Weights of a small transformer language model: width 256.
Each number is 128 + 32 x the weight over the matrix's rms, rounded and kept within 0 to 255. Layers, rows and columns count from 0.

# layer 2 MLP down (transposed), 1024x256, rms 0.0999, rows 852-951, columns 32-63
[[ 97 131  95  98 104 150 134 131 148 105 187  45 124 141 139 122 137 143 102 110  73  82 120 159 119 135 126 139 107 104 112 131]
 [204 132 116 103 165 103 123  90 176 154  91 118 131 134 149 192 109 108 104  85 153  84 187 153 144 135 143 124 119 146 152 122]
 [130 155  80 152 106 150 142 115 123 153 196 145 103 181  77  99 149 156 157 137 119  83 104 155 161 147  61 161 115 119 164 126]
 [136 155 132 148 156 148  80 132 121 157 179 104 193 176  62 160 112 159  85 181 145 164 138 157 188 165  59 136  80 150 122  88]
 [139 102 125 142 101 134 105 145 119 149 123 107 162 102 141 146 123 148 129 151 138 162 102 172  55 183 114 164 193 124 119 185]
 [ 99 167 134 139 107  92  98 128  89 159 152 193 125 114 144 117 138 115 151  70  93  94 117 132  17 131 161 188 165 167  89 146]
 [ 95 119 146 162  99 150 127 119  98 147 107 148 167 127 164 125  97 165 106 109 146 147 154 129 128 104 130 169 141 113 145 118]
 [160 209 156 164 180 124 119 158 102 135 179 109  91 166 182  74 144 139 108 152 141 133 146 196 143 164 132 121 138  85 104  70]
 [ 79 186 175 130 117 111  67 104 101 135 112 174 111 140 123 107  89 100 147  56 147 171 132 116 180  82 105  98 110  90 147  67]
 [161  97 143 214 152 164 161  99 141 112  93 157 140  88 119 138 180 106 106 113 158 130 101 159 106 148 112 144  96  86 132  99]
 [123  89 125 143  78 164 133  93 101 123 105  65 177 154 133 126 151 131 183 153 102 168 121 128 163  52 136  99 142 113 100 118]
 [ 87 167 131 125 142  76 111 147 157 133  96  94 169 182 146  95 116 113 149 101 209 140 139 122 171 163  77 179 104  99 132  83]
 [ 94 117 138 125 101  95 113 157 197 120 143  94 160 105 167 121 151 147 169  86 119 146 126 155  88 121 166 124 107 130  95 139]
 [177 105 110 112  92 112 137 152 108 127 196 149  95 194 146 138  92 128 116 155  80 152 133  60 108 207 103 184 159 136 103 154]
 [186 163  91  94 125 142 221 190 134  98  79 183 152  64 170 122  80 173 135 132 112  69 148 177 156 119 179 109  88 145 111  99]
 [ 46 111 134 124 106 168 107 135 144 135  78 157 101  56  80 108 126 102 160 125  58 101 113 121 122 111 139  97  93 151 197 181]
 [106 199  85 163  96 163 111 116 177 133  69 132 115 120 145 155 141 146  65 201 103 141 111 167 135 101  97 156 180  89  84  80]
 [153 136  92 112 126 130 126  81 111 107 101 151  92  80 140 177  74 145 139  85 108 122 149 178 156 161 111  85 118 140 175 113]
 [110  51  90 171 120 128 119 121 133 126  96 138 170 124 136 107 125 137 120 125 125 143 144 110 126 102 117 156 130 179 171 165]
 [130 107 139 139 120 142 124 213 169 172 117 147 155 118 112 138  57 135 130 172 135 143  71  69  93  94 118 152 135 185 147 126]
 [110  85 115  79 146 172 133 112  87 161  65 161  69 177 120 152 131 160 131  61 114 145 156 156 155 154 183 106 154 172 183 170]
 [126 168 189  88 141 161 100  56  93  98 115  84 128 187  52 113 124  79  94 110 151 155  65 128 161 141  86 160 148 161 138 129]
 [ 84  91 159 123 102 154  72 148 144 164  86 130 131 126 101 156 150 150 169 112 156 152 161  88  96 100 128 113 184 135 152  88]
 [204 129 150 135  99 178  82 154 154  98 151 145 116 126 140 160 122 146  89 190 138 132 149 108 121  90 110 133 126 182 106 135]
 [170 146 151  90  82 157 126 159 140 123 109 110 111 147 160 127  99 201 111  92 125  92 148 157 106 114 152  96 109 124 100 146]
 [137 145 130 161 107 145  92 144 157 136 107 143 115 119 161 166 128  93 103 139 179 109 114 144 120 160 106 170 179 123  85  78]
 [103 100 161 107 131 156 115 150 134 173 155 147  81 151 157  94 149 145 112 139 139 114 154  88  91 179 126  98 123 107  82 120]
 [131 142 167  78 179 142 131 163  81 138 133 119 130 117 145 147 114 164  87 144 112 125 128 173  76 150 127  94 144  98  61 112]
 [147 144 135 123 166 110 124 143 152 205 168 104 134 114 108 167 139 183 104  91 113  91 152 120 101 164  98 133 169 160 143 104]
 [145 128  78 105 138 128 192 149 162 166 177 142 148 169 116 178 150 164 174 131 107  75 109 137 130  87 109 152 153  86 130 136]
 [108 126  94 141 100 181  90 132 145  92  84 131 161  95 107  95 157 136 110 151 130 162 109 150 157 151 145  48 144 130 179 126]
 [172 139 181 118 141 114 119 144 128 144 124 110 101 115  88 144 109 118 144 120 171 166  86  97 136 117 154 168  88  71 105 151]
 [154 152 119 125 157 114 145 169 138 143  99 170 139 100 168 138 149  66 156 123 129 103 161 110 134 112 109 120 131 125 153 101]
 [173 138  80 108 101  67  83 102 137  81 124 132 176 169 145  96 184 194 107 163 207 135 191 146 103 199 107 137 136 162 132 129]
 [106 113 106 164 160 195 151 117  89 163  93 173 119 132 156 136 181 120 125 122 156 138 140 139  89 173 102 109 127 130  99 161]
 [123  84 168 127  68 163 155  99 124 111 113 162  90 138 149 113 152 142 144 140 108  93 102 130 137  86 123 141 138 165 167 153]
 [118 145 130 121 130 160 151 171 197 142 168 126  94  39  78 110 188  73 106  97  48 113 120 122 128  93 131  95  54 145 134 103]
 [179  37 177 147 194 163 132 132 151 124 128 152 143 119 151  92 147  86 133 124 209  96  90 131 129 106 158 172  92 203 131 132]
 [ 91 138 120 132  87 137 116 166  69 124 175 177  83 177 154 109  47 155 193 167 118 119 164  65 122 180 100 168 135 161 144 138]
 [150 119 142  89 155 126 129 101 132 155 106 154 142 115  68 100 106 134  86  87 126  45 152 147 150 113 119 154 146 131  90 135]
 [108 104 153  97 111 122  59  96 124  99 106  90 107 116 192 132 155 191 162 157 114 108  95 139 115  50 147  91 169 164  94 167]
 [142  93 132 153 167 175  86 105 122 163 159 115 141 153 106 134 146 152 204 167 113 175 108 134 127 118 178 137 159 207 113  96]
 [ 92  43 132 133 110 119  63 124 192 108 110  90 151 134 100 123 121 147 140 114 124 124 114 141 157  93 152 141 155 134 152 127]
 [135 113 138 119  95  99 120  82  82 122 105 132  98 167 134 170 111 155 137 132 148 141 105 128  81 133 148  87 155 127 222  99]
 [ 90 143 178 202 129 124 159 109 158 124 139 171 149 175 102  94 124 150 150 151 138 142 110  80 141 156 147 127  98 168  65 121]
 [115  33 157 101 117 111 140 101 133 137 114  79 133 148 135  78 162 138 118 183 118 207 110  71 114 126 115 138 202 114 157 138]
 [101  92 179 137 107 111 149 143  71 155 115 129 154 176 147 117 105 139  88 167 137 152 133 106 113 102 130 118 132 187 217 125]
 [ 92 122 159 125 118 151 148 169 162 170 148 167  92  90 148 168 151 176 124  82  99 155 115 173 135 142 113  96  74 128 174 112]
 [177 125  94 123 176 130 150 108 173 125 119  95  75 154  62 148 123 102 126 141 109 126 127 124 134 101  96 190 118  98 146 113]
 [123 120  99  95 130 101 187 127 167  87 152  66 109 177 116 147 139 115 130 137 130 147 182 103 138 132 133 114 119  69  89 140]
 [134 105 130 129 217 157  78 162 100 214 139 121 178  77 162 124 114 169 138 115 114 122 137  71 164 125  84 127 153 144 144 172]
 [130 174 176 117 107 129  93 101 110 191 121 120 120 126 138 128 195 186 211 159 127  65 107 176 126  69 147 182 148 119 150 110]
 [109 136 143 125  65 183 155 162 143 189 147 113 156  45 158 124 104 111 159 126 116 147 159  95 148 119 140 126 127 114 116 123]
 [110 111  88 115 146 104 123  66 102  69 135 101 134 122 122 104 119  96  87 149 143 174 189 143 106 148 166  89 119  85 178 146]
 [136 119  97 124 145 170 153  90  89 133 130 133  97  88 131 138 168 150 121 163 143 149 134 150 105  59  69 126 134  90 179 129]
 [103 106 148 119 198 221 105 128 183 119 198 114 188 113 101 147 122  95  57 136  87 122 177 100 128 147  94 168  41 177  90  85]
 [157 128 151  89 106 152 160 140 134 148 157  88 158 101 135  76 132 140 104 190 133 140  72 111  73 127  75 105 133 143 130  87]
 [ 86 113 193 137  96 169 133 156 113 137 144 117 120  95 161  95 123 127 134 141  90  65 143  74 116 170 152 120 158 135 129 154]
 [122  98  57 136 122 171 146 197 114 131 161 130 125 120  95 117 150 130 143 137 100 167 149 121 102 152 131 103 117 129 161  86]
 [113 174 140 115 116 121 144 133 144 162 150 118 113 139 136 149 169  86 165 145  87 112 120 136 110  80 107 126 173 127 135 106]
 [162 156 132 188  88 101 168 199 129 116  78  94 164 131 152  68 102 139 185 157  86 179 158 164 105  92  58  90 130 130 170 106]
 [ 95 105 145 172 139 174 119  59 150 163 118 130 126 134 108 166  66 125 176  94 168  63  95  94 133 176 158 121 145 167  61 145]
 [108  90  68 116 125  98 138 120  93  48 180 139 142  81 135  42 167 136 166 119 134 152  83 110  75 169 128  87  90 143 161 160]
 [118 159 153 181 104 143 164 167 135 124 159 104  98 169 112  94  87 146 158 101 123 113 103 162 101 181 110 167 157 162  85 154]
 [101 121 128 142 156 148 144 120 108 142 120 162 122 150  96 139 152 131 199 127 128  65 128 150 114 120 119 192 106 102  97 146]
 [ 99 211 100  99 136 139 111  94 125 149 136 151 173 128 147 183  53 149 148 136 157 129 125 118 140 134 118 119 137 221 149  63]
 [145 114  97  91 128 123 182  99 150 166 128 111 251  88  95 185 143 106 130 149 155 111 122 185 139 136 107 126 172 110 122 165]
 [127 120  76 188 115 193 101 163 141  98 128 109 101  95 112 128 150 149  95 171 121 127 130 132 101 150 131 165  93 128 154 170]
 [165 159 150 112 134 128  85 147  60  93  70 121 111 157 140 159 103  88  92  93  85 156 162  84  93 167 135 136 168 130 116  75]
 [119 135  97 111  73  90 139 160 186 100  89 164 114 119 153 122  74 127  95  93  84 109 131 119 152 116 135 131 152 145 210 143]
 [111  90 159 111 130 134 143 148 138 118  77 151  80 117  64 114  86 129 163 126 174 150 138 148  98  98 112  42 121 158 119  91]
 [127 178  93  99 131 229 138 160  62 107 182  83 134 122 141 105  90 112 106  97 149  79 214  93  90 131 138  87  69  95 154 133]
 [124 193 156 176  67  85  87 142 133 164 163 195 107 105 157 103 164 135 197 108  70 103 150 143 131  74 104 210  54 111  71 114]
 [205 142 142 118  97 158 147 146 156 125 114  71 166  59 168 139  66 142 140 138  96  61 154 103  71 111 158 153 208  85 138 138]
 [143 146 139  84 142 115 218  80 212  44 116 146 193 146 169 161 159  89  98 133 124 120 129 153 114 170 164  36 136 156 132 145]
 [140 156 166 147  40 139 142 106 178 141 146 175 121 128  63 173 129 115 179 127 199 163 145 145 192 146 157 131 159  76 126  90]
 [105 149 103 163 139 111 115 128 162 131 147 117 107 121 152  87 137 128 172 136 107 138 146 140 130 139 124 129 143 147 132 160]
 [119 202 125 165 100 151 152  87  90  83 110 115 156 136 127 127 165 136 130 119  81 107 137 132 139 181 139 120 102 145 194  89]
 [117  91  79 116 164 161 165 165 143 105  35 139 152 127 168  84 109 112 123  92 105 148 129  47 150 117 111 135 126 173 164 110]
 [107  77  66 185 132  90 116 121 132 130 132 143 175 143 112 133  57  73  87 117 155 124 125  99 111 136 123 120  94 144 103 135]
 [183 180 123 160 113  53 155 100 121 157 129 158 121  93 137 109 105 109 151 163 117 103  60 179 160 101 143  69 100 159 112 135]
 [ 87 157 121 171 118  96 155 150 109 157 181 197 141 144  97 115 188  93 100  87 114 100 169 113 135 112 176 146 156 153  89 129]
 [190  90 106  85 142 129 102 126 136 117 105  83  91 145 112 131  54 137  60 100 144 110 176 110 187 174 152  88  98 102 147  68]
 [153  93 118 108 127  88 109 140 191 196 157 117 106 134  95  57 154 138 121 106 103 140 151 172 124 180 160 104 168 162  97 148]
 [139 138 116  50 125 116  79 193 108 142 129 137 139  85 184  65  50  70 151 105  97 151 115  95 180 135 109 125 137 119  76 184]
 [189 189 176 153 120 167 127 150 112 138 131 117 123 116  49 161  66 106 143  89 106  97 141 143 118 101 126 104 127  67 149  96]
 [153 126 149 112  79 127 146 150  91  82 150 116 175 127 128  98 122  86 135  80 164 123 122  84 112  61  97  68 170 182 148  95]
 [132 141 125 124 146 148 143 113  93 112 167 112 155 104 144  99 168 111 128  80 106 136 104 127 115 179 145  79 144 126  23 171]
 [102 113  87 112 135 132 120  71 124 142 160 105  82  95 106  50  94 122 128 124  55  75 163 174 118  86 107 173 143 135 123 149]
 [ 57 150 116 118 133 150 107 146 138 152 132 144 127 158 132 146 130 134 187 205  99 112  15 120 131 178 150  94 162 120 144 112]
 [122 120 104 142 105 137  77 139 117 209 142  88  83  70 175 150 157 106 152 172 125 167 180 103 121 159 117 167 156 110 145 106]
 [139 112  74 119 129 137  66  74 110  91 109 111 121 100 139 101 108 128 112 205 132 146 101 144 144 107 128 156  46 172 155 105]
 [148 130 122 118 167 152 143 130 111  82 154 139 119 135 103 157  99 107 121  74 103 116 139 139  96 136 121 163 112 157  91  87]
 [104 147 140 146  34 165 172 126 119 119 165 115 126 152 106 121 145 236 100  93 144 157  89  60 149 164 114 149 138 134 157 139]
 [125 149 104 153 131  65  92 147 185 187 149  60 103  40 102 106 127 100 123 125 111 179 167 140 162 130 156 135 147 121 120  95]
 [163 141 122 119 164 106 111 136 180  89 185 125 132 177 124 104 135 104 136 135 147 163 132 159 184  89 186 109 118 206 122 203]
 [127  71 112 130 120 103 126 130 104  90 168 119 149 131 138 141  58 176 144 151 129 117 104 149 114 106  94 134 134 100 143 132]
 [135  85 122 130  89 118 117 113  95 115  97 110 120 137 124 159 214 146 154  85 151 165 100  59  99  98  95 152 135 120 156 160]
 [130 190  79  71 191 137 109 120 158  50 109 109 167 139 149 131 131  80 114 120 145 125  58 148 155 102 120 137 171 121 135  69]
 [114 100 148 114 144 169 151 131 108 122 141 143 152 160 149 133 133 255 177 151 125 105  75  15 110 131 116 147 110 169  91 109]]
# layer 2 MLP up, 1024x256, rms 0.103, rows 853-952, columns 32-63
[[132 137 118 125 172 139 155  99  56 112 122 171 126 136 194 163 111 115 143 130 141 186 115  96 173  81 187 125 123 199 115  93]
 [134 130 132 146 137 124  96  80  93 126  77 105 131 121 117 125 133 128 155 147  80  96 140 102 182 212 179 159 145 154 147 129]
 [155 106 174 125 184 137 145 146  75 119 150 103 138 167  59  67 168 177 155 184 199 104  79  49 174 132 120 129 122 121 154 186]
 [103 158 130 104  81 137 169 159 123  87 133 117 124  95 103 148 125  92 124 135 117 128  98 112 164  84 133 156 105 148 163 115]
 [ 66 128  81 105 166 143  75 130 144 169 123 132  94 130 156 108 134 119 111 125 125 147 167 101 145 124 120 115 107 102 161 117]
 [116 133 150 159  87 130 145 123 142  59 150 125 119  92 102 150 150 141 111 127 114 178 100 184 109 105 111 112 113 157  90 135]
 [129 116 170  98 141  65  69 109 126 117 137 155 159 110 207 121 146 111 131 165  81 117 126 121 153 101 119 150  99 112 123 118]
 [231  69 132 174 128 176 151 103 137 112 119 112 104  93 192 127 136  64 145 120  74  82 155 137 180 109 113 134 144 107  86 166]
 [179  98 117 173 118 114 137 163  94 142 162 113 147 141  52 142  80 153 182 126 104 176 123 167 181  92  93 109 110 167 125  98]
 [136 127 132 109 137  78 140 136  80  68 110 121 116 123 141 109 137 188 108 149  93 109 141 144 152 171 131 102 162 167 138 225]
 [159 125 142 171 134 147 111 149 154 125 142 146 116 100 113 138 166 149 148  84  85 156 150 108 138 105 141 170 142 109  94  71]
 [127 164 155 119 140  78 140 172  89  70  95 102 111 166 131 157 106 121 117 148 125  91 107 148 149 110 130 116 176 193 135  86]
 [117  79 106 189 136 187 107 121  85 171 191  98 114 126 140 112  69 128 135 142 157 121 142 134 159 104 128 159 142 135 119 130]
 [134 115 131 186 170  95 152 179 137 132 204 121 134 154 140 186 127 149 114 144 131 106 109 118 153 102 125  88 166 102  52 157]
 [ 34 151 114 190 136  52 164 115 178 130 115 136 109 142  88  50 146 132 112 121  61 140 104 121 165 111 187  90  82 128 159 152]
 [119 210 115 144  49 135 124 102 202 128 145 104 165 126 124 142 126  85 125 146 126 124 184 117 142 177 177 115 122 126 122 125]
 [ 77 168 145 214 132 150  32 111 141 135  97 143 114  49 152 102 102 152 139  94  96 137 142 161 119 126 102  81 134 155  91 114]
 [116 139 113 107 112  75 148 137 114 110 116 131 118 139  87  67 189 142 136 122 150 162  64  76 131  23  98 216 106 133 135 104]
 [173 145 110  86  98 155  92 157 105 124 113 124 111 181 132 102 126 110 149 132 138 104 134 154 145 111  95 151 140 156 152 156]
 [211 162 171 165 145 154 148 174 120 119 107 175 166 112 120  88  52 147 118 124 132 139  89 139 155 120 148  90 139 187 103 156]
 [ 91  95 150 127 137 148  92 100 141 124 130  94  83 186 163  92 134 154 155 163 131 102  96 181 180 106 132 186 162 149 104 108]
 [127 113 107 106 141 120 125  95 142 125  98  83 172 104  79 135 107 130 144  98 110  84  91 139 138 145 139 183 212 130 125  74]
 [117 142 100 117 150 151 130 182  71 106 130 143 149 139 146  58 118 106 142 133 175 117 169 139 126  86 129 133  97 122 159 141]
 [ 96 135 120 121  91 141 102 154  98 149 100 127 114 129 106 120 134  96 143 117  64  83 128 132 158 138 106 120 133 158 158 134]
 [169 128 111  80 150 118  98 120 145 151  91 117 168 149 117 118 104 117 184 123 113 145 116 125 109 130 169 172 103 155 157 155]
 [ 97  95 113 132 120  70 120 152 116 119 150 129 124 116 100  96 146 145 100 200 180  66 159  46 127 103 180 143  58 120  99 115]
 [ 64 113 146  94 104  75 112 159  91 104  59  34 103 187 117 104 127 123 160 116 124 125 152 161 157  60 103  78 129 143 130 150]
 [124 100 144 141 170 145 176 101 165 110 123 128 118 139 101 142 168 125 127 138 102  49 120 134 156 119 164  91 132 108  74 160]
 [ 85  99 165 146 125 131 127 113 117 110 168  79 151 118 150 171 179  98 161 117 108  88  84 132 115 129  82 135 158  93 123 168]
 [ 68 145  93 145 131 117 153 126 166 123 159 144 112  97 121 161 158 194 117 151 101 136 106 106 116 160 158 146 131 109 143 110]
 [164 120 129 179 135  97  24 123 107 125  48 168 174 148 119 112 148 104 111 191 127  62 100 107  57 145  78 129 143 114 102 138]
 [ 90 173 129 158  89 135 194 142 146 180 146 160 130  60 137 102 173 130  77 191 158 103 144 143 136  84 118 160 172 103 156 161]
 [140  82 133 119 156 109 128 101 105  65 148  79 135  94 111 103  93 118 122 134  98 165 106 132 147  60 138 139 108 113 104  36]
 [109 103 103  96 175 132 119 137 114 101 146 127 154 112 120 146 196 123 127 112 128 127 218 215  96 125 186  77 130 131 139 100]
 [ 94 130 151 125 130 118 173 180  74 155 113 132 127 108 135 159 127 108 143 154 152  82 146 155 156 124 121 151 143 118  97  93]
 [102  99 132 152 114  81 147 110 167 154 242 144 127 111  79 133 132 144 130 183 157 128 122 144 138  47 185  87  97 140  85 122]
 [141 139 107 147 163 130 112 117 138 165 158  58 111 111  72  88 133 130 127 108 136 145  78 145 151  76 188 158 104 168  93 135]
 [147 113 115 130 104 113 148 131 144  70 108 145 145 164 106 144 164 119 126 100  98 128  90 154 130 104 159 149 151 140 117 124]
 [130 103 115 118  84 148 176 164 147  89  90 121 187  85 137 137 142 140 167 105 105 132 204 145 130 137  65 101 114  91  82 155]
 [116  96 152 150 118 100 103 114 119 131  96 165 125 127  60 110 135 120 137 112 114  90  60 147 130 150 147 134 137 128 111 129]
 [210 133 161 182 128 102 136 133 109 136  55 111 128 114 112 163 155 156 106 107 105 247 125 227 151 189 209 148 153  58 131 173]
 [ 99  85 137 141  99 114  62 122 120  98 128  64 116  99 150 152 154 175 171 144 129  93 117  93 121 125 144 162 109 141  80 161]
 [107 122 148 111 146 167  90 155 116 114 147  91 167 101 135 148  89  93 147 139  98 114  77  80 131 101 136 132 132 102 118  69]
 [162 164 103 114 142 155  29 129 126  48 142 141  65 140 117  71 143  84 143 152 115 120 129 139 162 106 132 148 122 177 121 165]
 [147 155  85 136 163 160  97 148 101 104 129 160  94  76  60 161 122 164 142 146 121 154 112 136  99 134 193 110  57 117 137 129]
 [130  98 130 129 203 151 155 122 160  80 152  77 151 130 139 136 156 116 165 142  34 113 109 141  99 145  96  79 155 139 108 178]
 [142 154 152 153 109  79 156  86  68 134 195  90 136  72 141 112 132 126  86 104 180 113 128  88 153 144 103 132 165  81  97 141]
 [116  89 148 139 150  94 110 124 198 143 109 104 129 145 129 117 147 104  24 125 119  55 128 135 174 151 108 182  90 129 191  53]
 [123  96 138 129 138  87 137 125  79 163  88 156 110 137 128 127 126  92 162 155 165  92 105 136 148 128 113 120 154 148 110 156]
 [ 62 112 150 140  76  90 136 118 144 142  83 129  76 116 121 163 148 101 196 136 130 115 197 130 148 174 130 132 147 160 207 136]
 [155 150  95 128 123 159 104 133  98 143 184 117 181 153 114 121 123 144 150 220 130 169 188  96 177  62 223 118 120 182 101 102]
 [141 210 130 105 113  88 117  86 127 157 139 138 185 126 201 156  99 206  86 107 169 176 115  99 121 110 112 129 134 161  99 176]
 [105 134  72 152 144 109 161 118 144 116 176 146  90 114  84 138  91 159  65 179 127 151 191 177  95 151 132  68 149  89 151 118]
 [102 119 106 106 118 142 146 149 131 142 144 117 118 117  84 126 159 122  71 104 124  91  97  98 180 118 105 120 186  99 123 171]
 [ 82 153 108 132 171 158 129 132 122 137 147  75 107 169 110  69 173 101 115  88 151 104 104 152 150 130 111 211 109 137 157 132]
 [136 134  83 154  84  70 104 110 113 123  84 124 100 201 113  77 121 137  77 121 151  86  91 102 133 134  73 145 161 135 140 116]
 [110 123 109 102 153 106 205 130 115 116 116  99 157 165 140 104 148 151 139 171  79 124 118 169 154 145  98 182 232 132  98 132]
 [149 111 164  99 146 146 195  73 142 102 157 123 208 105 135 190 135 109 199 159 118 139 145 123 114 127 153  99 122 130 230 185]
 [ 64 141 125 126 141  88  84  80 133 120 107 106 152 111 113  89 118 118  93 123 118  90 112 176  88 126 104 112 105 105 157 154]
 [ 96  62 199 146 110  63 170 139 135 138 113 130  71 140  84 188 107 103 106 143  80 143 160 149 192 123 170 100 118 132 129 163]
 [115 124 113 137  58 149  91 114  78 103 129  82  98 104 146 138 103 134 103 166 107 118 145 135 124 132 166 121  93  87 126 150]
 [161  93 186 170 131 135 102 176 161 111 131 215 178  65 127 113 111 147 153 106 130  57 135 119 104 132 171 171 153 110  89 117]
 [144 120 120 112 184 138 133 100 151 173  79 133  96 126 126 126 168  79 159 172 144 163 115 151 128 122 115  76 104 137 152 120]
 [132  72 145 110  93 137 108 121 161 100 175 134 140 146 174 139  32 153 134 106  67 178 181  99 151 115 119  79 155 130 141  63]
 [103 111  82 139  88 115 120  77 173 124  60 108  86  83 146 180  88 171 185 152 114 127 169 118 157 130 105 182 174  82  95 220]
 [154 109  71  97 109 127  43 178 164 130 112 135  98  91 135 150 118 129 101 197 167 112  63 116 160 109 136  97 108 122 130  79]
 [116 223  90 160 162 218 183  97 137 158 200  52 163 138 119 174  91  93 147 154 124 166  70 109 108 140 129 147 120 134 133 186]
 [153 127 145  86  64 114 105 119 110 164  94 172 140  76 115 152 117 109 113 126 137 155  80 138 159 164 153  96 135 173  70 181]
 [110 180 150 121 137 162 147 217 122  99 174 149 136  89 171 131 133 160  90 153 118 135  85 111 122 143 139 138 183 102 208 134]
 [ 82 110 125 145 117 111 154  94  82 102 121 145  84 146 138 118 197  95  99 164 120  70 122  59 159 131 151 152 196 152  79 123]
 [ 96 139 140 228 171  74 140 126  70 185 162 177 131 101 122  88 104 182  74 173 163 140 176 183 147 133  86 137 115 172 123 138]
 [187 209 108 135 142 136 115 143 108 137 199  87 147 159 129 105  93 145 174 174  78 147 192  88 122  32 193 179 105 111 150  68]
 [164  68 158 104 168 123 112 110  98 138 122 167 147 141  83 150 132 147 100  77 159 147 114 175 150 131 123 129 149 122 146 149]
 [191 147 137 168 174 148 104 111 135 148 151 102 138 117  55 126 127 194 128 118 165 140 145 164 112 156 167 151 145 127 136 127]
 [107 136 147 162 141  82 128 111 113  85 153 190 143 114 112 119 173 175  81 152 130  83 158 166 157 149 130 100 160  99  74 132]
 [125 123  97  89  80 117 182  64 143 104 177 172 160  84 115  86 140 147 175 102  57 171 154 201  97 142 101 114 110 150 131 205]
 [ 93 104 133 104 114 151 118 151 136 120 120  79 137  96 121 159 119 102 131 118  92 146 184 123 144 133 120 132 115  59 176 150]
 [139 111 107 170 131 123 101 124 141  62 132 102 122 140 137 141 167 147 101 124 127 150 102 136 169 165 112 191  90  57  86 161]
 [100 156 134 165  96 167 178 125 166 106 173 132 133 122 115 124 172 101 165 122  82  99 149 114 179 132  99 161 106 179  74 115]
 [ 92 119 155 172 130 114 146  62  63  77 162  81  77 126 142 113 139 153 166 160 153  61 125 130 160  92 170  64 110 125 135 119]
 [118 134 161 164 153 135 149 168 150 120 137 163 156  99 110  93 114  70 136 141 123 112 148 172 131 147 130 143 110 191  83 137]
 [120 114 152 177 107 166 201 113 162 147 116 156 100  85 150 120 171 112 131 129 125  78 119  82 165 112 127 137  83 183  70 136]
 [140 108  73 123 107 171 147 105 117   9 130  93 150 156 138  98 100 185 126 109 105  73 111  67 151 122  51 154 105 189  91 173]
 [ 70 136 132 140 132 191 134 113  95 149  97 114  54  77 136  90 116 106  74 139 100  88 151 120 189  89 174  94 147  89  99 124]
 [168 157  97 138 164 149 127 158 137 114 111 194 142 161 160 171 150 137 101  92 141 174 101 154  81  73 102 152 145 116 117 125]
 [100 192 124 125 144 123 179 120 155  75 135 143 104 101 115 161 159 102 165 152 133 150 136 138 181 150 156 173 149 109 132  53]
 [126 133 128 141 146 144  91 182 148 143 154 155 108 129 161 164 123  74 151 150 113  81 136 122 109 123 127 101 142 113 159 109]
 [100 112 136 178 140 130  92 115 187 103  94 129 111  82  97 151  92 143 155 154 120 142 155  96 126 135 107  95 163 145 139  93]
 [102 125 158 177 163 146  98  99 147 101  77 107 113 148 106 114 121 109 117 161 138 145  72 118 141  92 143 123  87  98 111 159]
 [245 128 148 199  98 166 121 119 147 127 132 109 148 174 128 161 154  89 132  96 100 133 120  88 122 134 143 104 133  90 130 149]
 [125 160 127 122 113  88 121 105 148  85 121 130 172 118 141 161 168 125 144 114 143 238 110 155 133  86 142 172 119 113 139 156]
 [179 145 137 119 102  74 165 135 180 159  87 128 137  90 109 127  97 143  59 130 106 148 135 114 155  88 169 121 186  69   6 156]
 [104 104  98 117 197 165 160 108  95 121 109 147 129 138 147 148 131 172 138 140 125 165 153  93 138 129 111 137 119 118  67 156]
 [ 96 146 173 109 117 145 126 132 150 164 123  86  90 110 190 137 122  52 146 118  98 110 149 151 118 117  93 129 170 141 170 181]
 [ 98 131  88 143 102 192 166 119 138 139  94  70 103 142 154 160 137 167 138 160 195 115 140 123 206 121 154 162  98 162 119 115]
 [111 196 136 170 165 174 104  97 155 143 117  90 129 132  54 124 149 109  91 126 141 136 164 121 127 162 115 150 187 142 170 111]
 [151 171  80 122 141  55 111 121 134 165 164 153 108 195 148 143 152 124 144 167 144 106 141  53 214 124 168  74 124 154 137 126]
 [167  78  89 155 109  73 120  98 200  94 129 124 171  97 155  87 102 115 145 121  53 153  93 120 154 122 187 141 117 138 136 141]
 [163 135 124 150 103 101 104 109 177  86 196 137 133 132 145 147 163 171 182 158 157 182 153 157 122 109 115 154 118  41  83 141]
 [126  86 137 128 158  93  59 128 121  86  97 170 101 110  92 193 136  96  92  85 139 130  83 117 134 120 121  99  88 114 122 140]]